Weights of a small GPT-style language model, trained from scratch on English Wikipedia.
Size: 10 layers, MLP 768 SwiGLU.
Architecture: RMSNorm before each block, rotary positions, tied embeddings, a norm inside the MLP.
Training: a variant of Adam for these matrices, 4188 steps.
Each number is 500 + 50 x the weight over its row's rms, rounded and kept within 0 to 999. Layers, rows and columns count from 0. Numbers have three digits each. The size before them is the row's rms in percent of the matrix's.

# v: layer 3 attention value, 224x224, rms 0.0761, rows 98-127, columns 0-111
# o: layer 3 attention output (transposed), 224x224, rms 0.0719, rows 98-127, columns 0-111
# q: layer 3 attention query, 224x224, rms 0.0812, rows 128-157, columns 0-111
# k: layer 3 attention key, 224x224, rms 0.0804, rows 128-157, columns 0-111
v98 093:463515522493519520490533527399469586443505590510524465482567564500455560519548465508507568374565454504463451535609579441495480584448543503440624507458520478429489487405484453462502577526506566461483457509567518451446454537475535509520498486473519435505467495522465490497498340560513604478553503490541576509586526553436434574479513467493
o98 098:445501472505489468448501426557488490513611521495468478524512522584455509533448527532453401533508533503459600511464497559563544503491515466513430485460445565515476491572451560532442480552441533542498528538551516517552528507462504485418535604559453569538547388512464500547403466408430493571450485516564473495521524502586515485605554509473
v99 096:442455400497528441514444475566479623415479564459489461569625486426535493542566467530455589480500454476560501469500447492457476498564401428423459438489618546449533495540415490485586406507531457554462522497465573467438563439481497447449489507457505450540506552464503518585470462598509564486561565465538513518506508511377475516581549576543
o99 087:599456456402512558444463570556529512446504520525524523487535466580482507473463567611443508556554488499512494529501462501489464555526414574517637550501493572427444547504471514536499586423497508490533608495432579533491455478434526469463462538533409572517541488555431463524481437478473595456551415492494604566510541501570502446411530427463
v100 092:458521461531535510524492460448518432473557496380476589553562494533492572507426499516375508532462497567477457439497530497440389443502524479475548455506511495528467485558458582583451527501524510535494517510474507475430562467499449549469490478467519454512454412450639390544474561598488481519434547532415422470531479488515457533495472591536
o100 091:513499516468492444397512531564468519492559516526442520527436470409464531463499421522434545634358453462484492533535540503475634593581611524445540568551474509494404519505554432426426440456469552550535475481448462472597480527478566421487433502482496520484577511436479463433500391432514544538458530542476494505494541526511534410458541449503
v101 096:492522564513451445508554489476484468495491393528491478491537499563501494486599473471408529584485513488442467459487487579532486535451467508507500430530499456420520446535497504476457330484484530447455560539561541436516428613437441491451529513471492553453447518484522534507459506452471661522490487471531446441541507483609513454440568525533
o101 096:479538490554569512491478557460484450525528503420433544458469509572475390391481452559511542507465457546563487538432509487469586475456466551519445537530519562384523428530482519560541580514532584423551447430399550473409497464427513464517491534461540520536510447458505500547468580510573508471476488536504548485499514527549499566509515393571
v102 099:471456440397527441479532460515546525515517534492498474588523491500483561509548550454380471477501482461550489448436535490528449540527547493472475547516536490466515499538409446558475561441445430532461489388471413405558504432535420561498482410418517540507528440443474507596426559481452540487451520467480487504565428475506520526558433598539
o102 090:581516595370490517543496471509496486468549560446611469446512518554522492528446467573379547538471541528440529561533488506509537506528494495490464472507518458510495527506580469540491525446514413491446520456498620508409496473546441501504542427526503423549452429462544376502582484511522514526646559502461548488466546511537488532493414553464
v103 095:485482397529535479511551547602515532541547384533521456534429505472403472470548518458512557479554511478532428476479466575441477563400572592438495574501463561496567524527458562501451561513508432548524477534585466519485504486538447472508544513483488505454527600521581511523481529474544453510547459552486483553484510502552517547542629541502
o103 096:578468538494493512459508570505539560457483540504543483462449542461503464466545462472423469544554531550542487466496521506580456493524542441521510471480456427485586446585464497400476383497523570574547495519452567479503489522526562427551544509508496388409608511510508504526498532515519542502553551486501506501542414477501431516372379499458
v104 098:508480558486559559499475481527576566443608433563541501496517493545441530487458528456556548457486454425484543429489526446469517427548528533542528493495482461585581515537505476515494479488461471380547416490490497522454534508558407536535543435502522483429503414581533503448357407458555561492496529531442460450493485428504545424530456437505
o104 099:515521336383571543476566469398459525486507480589467459456466577505598461544556429516505401538567500444555593570472497495490617480460493597505418470524510476418435579408528505481519435482544577471523462485502537542541541461520435448502451473536591503533434546489523494523492555448468530525445521446500447506549443570482493520480456537509
v105 090:511484522459582410493497577531517480451453430511501504531513449513501560516487516482475552481525543458446489488488479505444544509388555579437503469499578581511429474540535619535397552441465592441533552403523481608593509516454512523506443495481456499483444405473534453459441547506556446523413516538471498459497439515557530603511511518497
o105 084:517544552489476465514535558523468465568534528541504555473564518380583564502458469494481493531479429484569592486508534518532519450541512520535552453482422473374448466500494424528503446502470504526513506532382566411510517472589483544522471464540416539524542568478509522498543525472471570566561482486492580424493478562546441467431512513526
v106 089:451505481500511613494511505494483433479479444533402499472421525466555623491451519471441491423430466531462545522443569489474507522406487506505446483482455489577487523473519408631545537564478459500515540494553565490477573496463502453511449416511528570469537456512384574590487605508488580456545576429602426514596456498471494457463572565512
o106 090:483559502480430460443442471439522505531550615503505482511560543527543379448558557436606429545477506495558489540478530483472543517547540478455452565517574527498459475437511531480571546457506550532459465517629469487515534587428557489469596535504490447461595590461520567493489533437589458459598474523476484497549398393445479555501470445500
v107 093:501478495573457440608546519555421467552552387421426585537432495482504485458552517583445502500497485462432558481512536493535548538479533510429538574511457518514455542392567492456483577485423513524467371457506479533539477468528420417516512501464488513502527465442519521542548486536510529503458475509440432540520483482506493491519562476474
o107 091:391611492587543404436415455453460444573540471487488508464555564605457353425494577461507530492476518523506436500505431481400484521520529477511450493483457494474613470555444522562468508520515469524461574567423577471431463508497538583515531454576504467487502478514509501487389419495615505542487420411461487507440510449505430454492496489611
v108 097:526521507510482445493504525444507418527469382480432508437486553518436489504472507564522552447456531488589444433586529427496494499551485506487546594469415504481540506474504494522391489483545500577488423510511592415551536528479601527495495550519513499544588450441520463541558494447458482554447450510485501561463485512546475577421457508552
o108 097:434584519580514508475492508516469549513562480436477469527532462431457595431480509520440528509428493517555533512532481441549507582424515635368513475602475538480522502553528531553483508461514554564554546597457469480550450499456450459512494444541488515507395481561474383478453445570620555453568469405495448514527531488492536429591457460451
v109 098:569444496578472569504550507468490488498458552464503524553547517460621470498474486515517512395440532502519437530514610483538458433495447619501513524542480598489460567516600478423458618527634427590551493521456548515499524579507513500471522550548488448486470547450564483569473454502551428525500451540454533533509582563469468460506540533475
o109 093:481382454499547537498474521525491524443487415393489557494538432367474551424545497538568532555588531601486487465508517500454520478562495398517552482479450518553516477573522545462490477467486505494524517446515508548595459440574543503503622428578445502489484565461423482430442434532485514401550443470513441541417492480475546392472551544454
v110 090:497441457428515437468534474556528468562536467443566499494490526407471585440368524555514484592428453503523453498512465545482510491629465541471472439486476451520452462476475518544534537534474565500462463518534476587542489571531560561557466486432506461552524526420507563495452464496484378443549475418479448468440448499514464455526436621523
o110 097:503557468453520551474435363538544511465378510518481541514449457591505524478521475503453572469537482469450486451505520447577537559446516576465550415590467456567509505586408506459475482517553459488484529572530491516507516553570553543494449520482521431530466530454468462440513424563602527622437505495521425548509524471522612486460459491536
v111 098:503564426405467476470478354502530514545467568468524416530506465535518495538494494445523510489569519483522556503499591418610507551499567458415482482572495538566468539581515529583438564493393448510424484423492579592599607448529484545544508549428512592486511491514570498409531473416485482432476552493461556481455471513506593515545454506533
o111 098:531518571412413553537600561565510624548492543466451457464509524446573518475536536568445499565520479370480560499589472508480520483493473410451543546428532481536551542422531476582598495568483483532432473547525423545512534526568526515432554458615540426479519536514572480482550563473532500524478584468600454531563564478406492543550510517451
v112 090:462537482530487598483478502520492588457575542531484524444530501503425561467525525546481539428467498535548489465493463453487507549554462465515498489452527575520539574501555456435626443519379558468477529473516529486546464495503561506521533477496479432492507600555493480513459369528485528517499530493512460571609480440480480508439478555511
o112 090:484464467492457543452493450458574465594525565511403507569502521558491462441460499440496477552439436459501588552492485583505422490524485588404463537506446498459527441509489466543472536544483526387539502457553475449556561572468504555473500517481558575457469380492548490525427491486515477513430439531520536473488460491600483393583533479530
v113 101:498457420490523458541602579459545475478591474515538484527526566508492479489455524567455521448473443544432538519536541491579532514494500426534570446468441519538493556425464477504457619500489641529454448553522343651528573446499517470552548440471461472470484410449462557430470573476470416507492455442444478559447448539448552530473425482559
o113 103:372652446549554392485432421582523441481533502476480559462463580558522466470483457547535507548464525444500527442477545473478517465518432537461551527569476474587542456554405512511525580432474436552490510569524593520472482539594599535440456495529498532552477561481474493499476491396521563548558476625517430549521550489552464566482422547564
v114 086:433478502469510548487494458586533565423497565402579474477496445529511494469493522520519449423512541550589427554500538436540535492494578455481540527501561533582521464477589448626554572530466592527431508527541464528491480503488460538470513501524518484509500567581524558471463416480431513495482452453550469509620575491516513470559566665515
o114 100:569484492391525567504498453507501564565566475506445540489590651467431563500582613496462494516517500477530461543501553566497498580568481513579447486498572513505554608514465513491617557490579480443491574486517528474567465496478472508540481463422428475541469513487418389577411489495514462481513480555512423517428472519496499461507427490537
v115 101:492509535542533519489593511477493462597492480568481464583492536510404485512552480461530476521444496539498509537443451501327497461535593553474482473470412487635437525525552495494507524489505473433454522480523438524399434429515487551519492402556557556544505475618472529477537479498512633499445524464578513513457537465507508543461474519472
o115 097:577501562549516518545603485468483494454419439565499481416517514508495483511547431476479472502522536470531450484551578504498440418453438469574418421488570488422547493464555573388514451484503452437515416553577515481456425551503552526594518564495501413406476477444560519546558498487445436521547462557417454458509508515539432531507482531459
v116 092:554517575529564446503517542490567423468445475467511541409480479428546543505429522541551584539445428476549482434466393477505573560483431579585542604497516538512458615540427524539441562505459526429464387480372451507471462458439565369478525445539433458485485468469463436512580489493550545535519498468469554482498547574549411482431536554499
o116 097:508434505562425502522504517396450440446434478543535621564474468370463563556517417491482533480471484470501543568499587472515466547535547390456524478477471473552491463503571481477495344442495583428555522462519496419477462438532503526533518445524524539451543538468511501431506529547429516499597525505551613556461448504495584501466467569482
v117 098:560494518554512601435481554588552514557402423531511510465603488586513500541440566485475463470520506478534533466467438483490484518463531557534500520531492422478391518464437577565544447554429484505496510533636445594505501541490556504465486605461489499498510570497475520502506448563508444541397475513465476472468487518458524512523439453542
o117 090:525534533490506468474464535553460482532507548421479474519404495541560528577401601507538530524455489552493518463505463498522502491442498512432534500421537473414475491414609527455566506442431503501492445391498520515511556505496493561510521443487474610534429467444529600520528580559468535528533526478521512527440528478492462488490535591523
v118 090:445554466556519484490481452532483518487448520547588503468518491511456511458444491445576539546565459427483481601423593460548503503440443568515475554521568454450543517483554568585456634440455500460426595481397402498451495531526506423500511436533508471553473618514530481503539519559521432480541429455578473539569555492499509532595532599469
o118 088:492374460437496568489543484427582552412505503484517539508515535455450409566503486500504446465484523429524461461467456507599381526569525362517496426453508483562505552466532370430476433584511464503455463442543463501563421493578440520454553530486479495470527493567547391443496460497441476609426530482560529496493516540423511487470577506468
v119 089:518460418538526525480458441451501523448549519452491541580452468403499492473467488517556414507519578534447527541505538491417486541576506529479571412489494488545411502486525524478548517508601464546547500572494494436472509384404392542542489501511512399500500493487588463566509444517507473560485609469461586495473495525503533504467441546458
o119 099:502452409484557468433486577543500569501571449482499464457533555658469463550518467521493476516624509469467444402558500453508592506445525521476537511492440495493506578521504471469388578519525466551449516491470452553548437523534560505459502530528541526589558508423441493497458496458547541512517405543443441579470580502493506561507473484481
v120 098:533493536525497556480589466590508462455475482458541472450523558465514447458551476509464471511530613626563488497539440548441473589469463531518571448491414436503436587475462556418483452475453596483480556464574496462558632477475544473530461509482432545544498502470589535510624515456495493490540527491504467494486551484497473496488491564473
o120 091:458521480516554369499468575533562421538494499491498440556473520637626521464551489558417550488480590487495451482492531509506581512416511454474520483481537581573488445531453551545468534551504513468397514478520465561450433560592532367510485533469438475484528570469464400471468494460470559577493520539546450459503478475441460519487447503483
v121 089:492525490550469457497446466459510537449566561549469509566420512530513475518475523405482397487507463508451538519507596493477525565532560468472525486455608561496509530461556527519506521526494402488553517412410585547571555457508562554491471513527556464480553540601489469496512551548515438475536504524515450473450454495392526494495454503525
o121 100:514546507488501458502511524525453522519563505484498439475433468480573398583592529495568501527478484559440546516516485544400435446499464576425457580472435516511433469470510509406491545499406478645484486473436437501537540547483416495538401508536556492541418474543462541510533496447537388486475568434437477575530429429410515537503519446420
v122 101:531469517461471520485492519565554493559499486499488487497523562493482479508554516582442543547596461490436562555476449525548515558495435503466523624482543503543404489549464559485485487454427402468487421458381477406569500565540493520494492537448580378453484528520556491547536529480516462417473410490461532450554585449488482442528451557475
o122 102:528484392474578538434559544545481511528446541524559399556440601486527508481455492501449491458439512519450504479603573423435483484481529487473602458424432463488468464419523530483464418498476486549408508398574440436483513474538445498528446551541560492450579499483515409532599506517457493602463607519466488521517409518467576480543501540500
v123 092:536510518481518541560441525539448542542471584524423548451496445502480466579440516514555574353441508527494430491491474493620493476510470462524522621545504476528461580517482422424433480490458456529471488580534475451550527491550442554475548471525463506342496529526512498500577529533482482503564510425458501451452515473619496437490608460473
o123 103:455454520505575459519515574476453527532482528533540508598468547503492571491558471474551443521473397459480596564565514563578481470462519510440479521526591543491512436549485487523468484559541481499508542472550461523494648462450484543478527554507529500493495421518494522501496494426426522480544447542499616464597449497557612497452507459638
v124 089:490497533550510473541518489547406440402424403576478541511520556522522476473499527473420610520502525515495554539470477568529529606406506584469552561502395465511371457580580588475496548508551390408465524437509530458501408538530491532541428500482497503551441498522483632512625532522522529533417449513460523483493431469524450454461577376488
o124 093:453503590603554450570487568417485431457469515530482467448485559446541472539481490453480557535607497512454544577491543510522510516501511415517480480491517484459604495476598489454549439505482570507427403474500469501483405553505424540489432535502515437564589437439593456494490479394489462487475502516437437485476472545506535469462514505529
v125 103:547477498505517591474513545611466498579498557540437456535488499480515429500575470461594501517511548402555436526479462539551502486445540591532376529493447559562633464524482541523597517453483417526497582496523486461514459471536584482459471478437477587378511522448560518549450386476544511464431523515529506511470481536487519492489577559477
o125 097:483407535498485585524483558481562594506504445505447478474493433459461475564527494460470526466475476555514529457457384478492419392630467430538580433477530477481566547487488492457473632495478558539538527511483582556539473572498479499453526544569446383477456535533491528565530551550444460494539474475350545554460490526463489518519562476545
v126 094:477465518533534597542439521479579476464423596475479492582604470427500425490425482491552529412557458482501502444443460495588471474555496416521555488478579508528603504514479488382436505466533459566452576488500548485436572579456556548523520430559473550420503550477462455596516517494495477482465477496504605436514442464459586539485454399531
o126 095:490456470531504531559470558475483558442562452573484522486526523426538587617406491535532434472503530444434553456576455526475450586485481547433551477491511569457532443479556533586451471440483529457531496449475549510541562488509456498484479460592567512592489389556456495505518423401357467548564532508440595571560545532522546498482635465413
v127 102:496481474475454602603558537542540469534573437561474461491358473459519423497554549469418499539506520513500476507529442525618459466463492522418455440436407446494575455650529505476458412496493446540441498563524452421521484522480456524502536525472507565406464525469552597540397534480547474498421480531512534450512452489574437446525498585512
o127 102:410488398523527539454515548518528631471503521624449449520536558518461500449523518503514467547581525556453459423474447476506541416447521535538520485439548495486601547561520586502539551548555531471417515510448574468398433433638550542594447414518543467441567507408482465514472548445527494524447464474448370543511528506488465470461473424561
q128 115:500519465419547488412533461578504567493515501502482462552497530496504472514433515499508523554505484593473515570495451449408512426489456512468481486534562450501452456494540532432549448500433484504459450523418434469532449514483498457418511455529452505457473508467474506492622547593438469525558522533488494452462492440544473519503572557459
k128 105:411441454523513499539490462475540409503390442482473514587535482496429469540526604519538604480484533407495496498379505584481405551588496520474546506518477506525551550477478487456565445471553377515405579401512588586487563501466512448532522479549468472532613473517549587515475472562441530530517541569443526483397604440584464523503572504493
q129 086:631482503544466528534454454482560556531566557574439478541585428509492522493490545435516444454540525620463536487548505544489614461555507448499518515462496485492440516534536522532465618524488523443467558518466481513472602483496444548464565523467435493496487508543509450461494496514519469463548500556485538469500548513526449546494479560524
k129 096:453538527478608564439529471575447363543412439470561573626491495536466378468490522492432572571536500511586492532482455507369460458524478597555472526553536450511489502420519514496485497502462484536509502490522483535472456510413584465498480503498576467475442494504564562505516519598453519546520488575532456492470514524511429552486659530449
q130 081:397505461495485338514449565452502517499481445470595541490530511544494521549509499540484604572517530483516538450482514487440491511418554585474569486461446554448599602470511469531537615494464511541484494505527530522493585464558477494453490504556559498556448454499507491513395397479513530478456501521522446592598488546491514463549553431538
k130 094:528477454496422502545487487500582505514497580509494539451493435518513494501409545409583496448478484475493550406452571459556425534568511487497489493473492528443450557588476516552455418505509456667444510491479510431485562507540416588472452552546481507587515434491445501537555489453501434454418550474444541423441541495515483505445439469585
q131 107:456517444480581465420508448565541607574434582493558585477504557519488506547451555515488435619467418547450506660496449482456465470468437485501489500500542482520460493468577579426496441491445455489510446436534504414553426534456502422384509448478529431447452479423524518470621484542594497479550531487465439394485440486573538454531480507452
k131 114:412528461562588540602509488525409431469404426523515506590453504512459548562511584526422558561494541475516530487491503552433498463512468609549469505527514400491599556473538440466554539465473393465456526446565485623491560489419482490501560432460495438463526500526565576548478513553480554522482517582504481453425462501487407494527674477488
q132 090:488521437470571508423539490580448567571493533550554518529476556492515497546490521435468414515503446553485541555494484575527518474477443399566402492509553463578505517458463545481529466468481445429431507435493520538441454534469485454446485419500581486507514547394510571558533555504550504455561595548526470442494479557556514484524527554429
k132 085:436546461507485567538523555462385529461534453572489587558465573405448475516503519536460518448546476529515462449534510579432460565509424498508547485528500462555499472469524572456593483513583539396582497443556513493478432512523505426471587463442515489437453497421531490554541557600523544530529471575532476599542500486568527491584449502439
q133 110:626403510576446566527494580460533456512600594531477446482442398474531488473544456533523477387488603488599453419492550476546501465584518515592420556455471526491497542601447433522472463560481553546493568479535443556505490515464469515625512588514432522495592506532471477494461455461465517556458526486468492537505477463406442469451524544481
k133 114:565414478497444492381508449527567503531497508463516508440553458529554572395485383496511437464543509469425505462454526467542604512500500457417501457491527551452500519537490498552437477554503545461494547575456522414535468460587483566504471503505456546603431544526539447450464468452470502442524456437512508485537482542547615512467463555527
q134 119:477478519594535500513443536449417490565553576584439475532482527575569495577544531562509527536500554470572577485552506482540533494542488478538458551484442549521578560451394515512459508491461599503399503465472597550507661503508515527486474539523521537534536485505448468551478446486557480421473509539423412516451465517484501544423438516493
k134 093:573518505560493393505456446440492514489542465525464501456456479491508643434475431480479437529492507528459483457498580402577602522466627504440467450516459529454581555556472453539391531579516464450543436494518546547543489401553486522486495462514465465515461558465373417513453489438502524433535468495480474517538445443460559498362474449583
q135 111:541435463564468596460512608369482478539510498568424442470498468519500504492476471457547534471464519471552499396432493471458463437479503547544497503482422554448558441592507489488528552571476484564454510534554403534492514502452493573553580508559414501520408504539491503455450480382429553547424444482448476523572438368444523489416532450582
k135 106:509391517482491546424572413552507501430538549483441453522535405542580528427456404440496483507477522484432499406465517455582601487558556607433387474530501521470512536532416499565470509614441504486531526463426469498544520468516536516547383491584409503463526501524509527497470459501505490408455503486491410461491489458495478472430474517591
q136 130:434602541481515442528417442590422528530449514460572584534519564503400450530563559481505472541493493492480577558544491559486460559524413466481559506466534450532447525437463548427499509426491444461533483517442542526491494539494508472423445557446546431541510452463508591474563530631583434512569515533520541468445589563545538461548479557432
k136 179:457573496474486484575517505480494528557507463496553533516469583480426416563459591480510471496489475535580526615520488569446431510487477440529563510438567477505532515487558546441494484348603484550509463436578522527472562462523441449463536563466546442449495484437471561470540539512476453554548529500536543500531564542504493474579533488426
q137 104:419640546495552436527460485481409483523436527468507521519545489541488585543566513472471434504457441463486539501521480580516496587536466480493533488495534437534494523365502574501539546393476445422496488517437523513488513527498459501322430497399574421538476500448505542485484545582564464414567540476559554439501536559524482512532494525501
k137 083:517551485568435503651526529504358421559503451510511629503540592448453537587474550567408568489515450478510529494537569493409500526416442493495553579510535486528550553460491480413539490432517532479478428503538556551433536507498520424442544460475505481511516490494461453584543554520494589512492460594508467522514497588415519501484454409421
q138 104:416480550571538486490545511509489495520498423547462486459440497490479549472561457449556487454505365548439521503390459497447515494446519441426573471499484574495504492469549526548493512477452499469533529478513428530622534478451530490457468550488508441461425445554467507497500525407433440480484598445496471450569506539413508472532542432486
k138 096:538601399517516468455541429568411519492571556498503587575513385466508493446481446614512517576514449467453525497483579556539472439463560527474509457513523336477478493500455507401508449535468564575504474520545480460519502494448436500536533511527513506407470593487515510585513544495452533531480533491479436416522456430518491484546566527462
q139 082:530573519514474545532473553472433420416462413471472480542462482593470504543460435456500536463617420623471466509483598464564518493554531540496529460496508442442483436463460498514550473475548432524490571422566591409613521521564457532543579464553507516568531472455563520441549504585486462466541502557405498528377500471545540516449458504449
k139 097:561459533498482494430470445441571461528449544532489532486448531451551532522442466527501489513532567531409450562550467498504527561529516358448500452517533488557503487520496466512519558521522571443459482460568515459494466491560506368543498448494531497418577597558451488501525530416488481515487466447468491548457510589471492415460483549469
q140 102:526467429434422587500577515506547553436506484474466520620518532486440446466458530449486485454508477469509447448572568505581490511556478473533551463459532458529548469546418476571500476461541572397564530441510404482439391494411296496508535576440587492406508446508477507547446520478446521533492421517503552503470542523499500504497535449547
k140 099:522523501511504585514483550570488517435559471496505529413494568539457448541471505465438547422539468556516502447510482463474499536474419434502569507479439528455540413485514491453554434516559519625518507507498644538523528450574511484577511487537483589541544401478439554409531489521579462603531483517546469485445551627553555541525404489545
q141 115:524518545516403545564536571495568428440558525503497530484535565468437504494440545553589555484480435397566440490550562505484471554596457419598554514414503520483478448512467384496491540471545510544522514520525485497479464507375469441546434527541581495469504452524461510617443523461434501550597520504554536492470574558456489448588514490491
k141 085:586603514517402455517495477438460405518518467453528520411454579524437442470487483549493448531483466512393463515488527451516529517462478460521552497484451491446497446477400575498392468396495453444472409543451473495437537535588559523472572610543473573509429436544415483499469475487505585520462414592443469462508535520402594613524470536485
q142 106:497507494568554557493470565390473488521505498568481538530460490501381533494461505466417476492544437543471614452555529521527512434444538468466520473519522502533524435522547525381482488496519467562576473534535487452543480495460554545484494495463581513519558534520540474406492601481511483483463414449411565480577540410487526564600397468410
k142 097:432438489471495607560489450538446488402540570507531522491424566455486457536490508512514480482469601603510496459608560569469523396538521474459474504445451523492476574571445444416538457502497549474487518403474525483545494526628569547432556544501506482483422478412445512550490552482517529525503620506618496486500453538501614380516541526493
q143 099:511445608397476471430521494479557498557434530439543538502492545475486424497550485413489531503505563465565412486514467514446472598582477525482431516516506561471553522463546513463582566550370500474542559488519565473550427550546507396508460507401449650474525536484506602548430395498568580476433546536472409556452537574449499481495588427483
k143 098:551518546511507498492436507535491468564548507463543415417503489552552548556404483553467504578428506365547533536599573603556501557420526413518504602506499484571509554591585521502448563479448553514416463559420456519460541492546482494471449507510540413567329494503517521502524519557527527536510580432568513538472465512464557493482486511495
q144 105:426572517552451554519407543516487440538507448455516470595606553486529495489495493493503443429475512524436509487458562487562560564535489441389575477507504583430459442503508553464431506468470575536551447495441549408450499446506420558457497474525473488527516422525485554523538507552568454543630484420455542486453534562304508528568505536389
k144 104:538649453465489372481464456486560606490475534522577573530453467464461438422514513464499531567504392439372502551528503492507538473460510464459517482451602527455567458487427422402417454460547505459581461497544462532431433424494474493542520549422483429398548536508500485538519538466474500462447471522546507437544512538489544475527495512487
q145 101:468527540541500544520479541539483480488466469533545473570496502449397569522509557598508555440518583499441560414453547445464564590446498545523426523480605535528434458495539553471481400505511432513472467438520543475481570424522518661466547507612416510403509471509444536536547587536505642529422474515449556471533537508463554574491467488515
k145 092:472466475520481503560566574401477502496485414492444570498435522439545543497589498520536536493532441523489481555536562468519523543558425585505457448482450435589515538548489559481546510655507567449453397498503495543546499601470553502462601462538478442559493511427456478504539500524565468530456469567425494521523448401562369554539548516457
q146 092:545441462462523384449561458548496524440620513355504536517473476418511513475502513552504553411523524579548456527485590441548554526532448576478502552552418479521526492423508512440550469512460500486525491459610455465567516349412575417489516494473473463434684514507468538524571542491521481517509546497447522546439486452540589509465534540494
k146 099:513531480538490468483402480587521467469519550484482423566510529598533499544479499546427427581389424399520405592497456475513460530432532495479533504539472525473453449565514436428494476569460390589583523526429539498570425446514555542472529493433426587506524487493490471549509455479546547546596612436462485564545434577485533464505486527550
q147 104:519443518414478427412554400639502482455481498506422450613537496501554480420469505373469457535469425503491463482477497513456461437439533548400488475549487437468505515417504551487449494572420550509538474485565457362534407408462515451561439533446504535490536421477566451483439506518460526493488444488556516445509513450484497470572495517509
k147 092:446527482410539487465455491619589563513503465490585494554517453502502465474620514503464542596505463543477519549556446617499544373484512426572550431465562499567370437485554489523536511412437440429465561436496462534565401476552420564427447547503586519500517492469592497387429521535520439485424485405528476497524466466518503458565472462577
q148 098:481442523421443552473576415582588524583546512505478544521506455528517410494492462464479479477490514410479351522511529531514495422591491567490526429614496470629456531506477458585513535554456441512558415464457506468500484513501403455490448523396495537437561418499516495550495480513412493445527510579474431551440495470511487443513514470465
k148 097:565453407551571455450494395565529576608517461483527497519503513534507559438532500385463506528523559452536498476473459524492443525543472467492499477521589470460482369528539490576517436415560469533534493486582524514434526531469401531481434500537517437450438507503553543334448488507551532470467525523436512452577459572540463487540498583482
q149 102:421417438614543485461538555526586493528556412364449498572542422523369541569544548490603473476567472490558443482503450498597566447596461545499532499508546440456510504479442531483461493481444547537452569537448459519450469523427470486463531608523560565500593518442523598590429504506537446466482574581511402598452519540606473473513480515525
k149 098:560549509554543525520517512480522462567545539561547507390400493501526659597517485554489531503555484515572561456508557490423494542358594430523520528447505539527430480436509537436502441474519361550515450388538573475524518496458472513561472521493493447481521450600391548413466477421550535498518479484374502556538586599476551561498414524504
q150 095:519547431479507554454531545546560601565502545474483568443434515621501490484443484546398403450429511503443454572449502541495465507488484534603508494483440526600601530517446554485589452495494488481511474503547558592529447507536427452506514491456562546450534520404471521469446510569469469490541487616545529541531576516570417503508541587447
k150 094:493473463538542610427565495469495439556528474515528417547474505445465559503532438532514433482533610468524444509519493458465414501560435453498401556451512455565461449597488570529467569498470547544447579452475494421507517506488408416513510550475500526545564567562554471517505534481493552428531501408539460574480555556587562530402517475560
q151 096:489445457478375615453581550533597559572563537519464524527453519496468492509547477502516473418479535603538415474475446520429471506499544481520533503540568454441478431572458539518556400483500596516481513428598536466427371517585429428494546502453559482377532509504417468547452462517426440541540421539546520587551554556619601439593467489480
k151 091:513542577420448527592431492448465417493519503418450512397488555569523450493476447448465496563605465492473408421462354446569519500555504542595548597471515549493488569496474628578464544462603467514535562549442525468551515531549453471518548473512456599575492560521453517434524454470516521502556413565485398537454528546498552590436479501537
q152 094:509541506441503418509453495488514485396458475524498539454460509544497502538461540573440591452515438590498615470508459446562486486476448388512390523387469589474526515471490448556573502595440515557401478523501494575558520558480545422477593474503540483532477545419410491461467523509470569510497549402465495444430460506365542477478509555438
k152 100:498445398502485445513530555569591527526481509476463559560471509503563479487463540516507455444406495464618447515538509490534448471529386479460450469513533407515482558584524471498434525543469505533430503530559471414453476465486456474502501502561460531552464524489526457560455573570484441516479525423488472614415496498475512432466572427576
q153 100:506511475539491520520526519531455532521409492568375499487541492463454490603520506512508536540469434514406540500500566496536436580523448529590473561566519541518477464570475662551537580517532435548524521421464533462514514580474448436478461512519475474534455502497548474452510439464540497493478432426502531465493573485446450495531482544539
k153 106:520436509511532512477535468518456414534535577536536504464558559490442458484441416491461592439429556523582417482482501545501431497554439652435500529515455535413529634495539481517514603501444486420473520509454492455534495473501591482499508480537461506497488451505505522553433423474481588533452456485471437538538525513485491465429586481443
q154 096:558468531407500523365504514501568501493537419462541569524543442458561571511475478507540537464534494515549467515458449380453473448490501437442505432480554473473481527496466409523422396530514524456483515491441512469487414497491477443581493468433506563455500536535565511459507480530400338554561472584626522529546520492565468535547485540495
k154 095:474571519384489539534427505382471383574478538542479470507484533514523516486457452584471528517523520421506535487477433469484488412564498476498444497508455459489447562501519514516498544559548563547447530512463531484542442519571636533514470478527540508466498518517544419521483465587512567552484456516542519578526510574495468501525442496456
q155 097:443478555498559452421581524595544481487491532424431543487549378470507530449510520468535544508522491420442516505470572546466538490564438524467506522563474464582454458489474514543467555469495502492563545528486497563499495610383521552500410452453468526494577464478535566502481423554574472369512523579538493489459484488556433528451526556422
k155 101:505589415539546547404479522488530569590484514616475420507519545460496452525569569477422464525464503489584547560462514629534521436391479437417460469500492544470513472484575474476439445442491463440491505454384445562497489503454367562443481522497507441426506515601507481439471548516465515492420472463494567475580485489540516538576481507565
q156 095:496513483552565478642441515567476449422389508534555489511460520469515471469520487551475518517511519496493512478582547473557552483392557584635445528504496501498467570518494538414467550483440449539528559536595519630501470466539460515440421505524468466476496595484483458460530537505503533532519482533444470478552472520538435514434547509485
k156 100:535492421585493532411511556413520544463565428497506495482470465463415560524430556568543399471513473432486464465455500562520584441564459507451400435414445421619574413537485482519459414542481532546531504487553451489445512486509459535420527523448422461464467452501537649461375546483482472421468591465513463448487515503586459460448496622501
q157 100:535427510472496504533532484582511518483555586504483530544511470457508551384419476555573485534558475541495526487548453430513463479438541522369525448494601519511535474499552536568445456507483418538594508462506498438505575441447483498472434505479476532442519516539459451643560443473461454516518464539454506565544458413460526451471442422538
k157 098:500487417497490535434501443539508427530467487429554522422482449519495571532498504527454446598532547479474529524488485412519423542467446469419532533461515510465515442495486487489481396489576512477421455464484488485494577508490484615453424500519468518504530468578446579473583453526507485499518545463463535560526520531507438558561516605502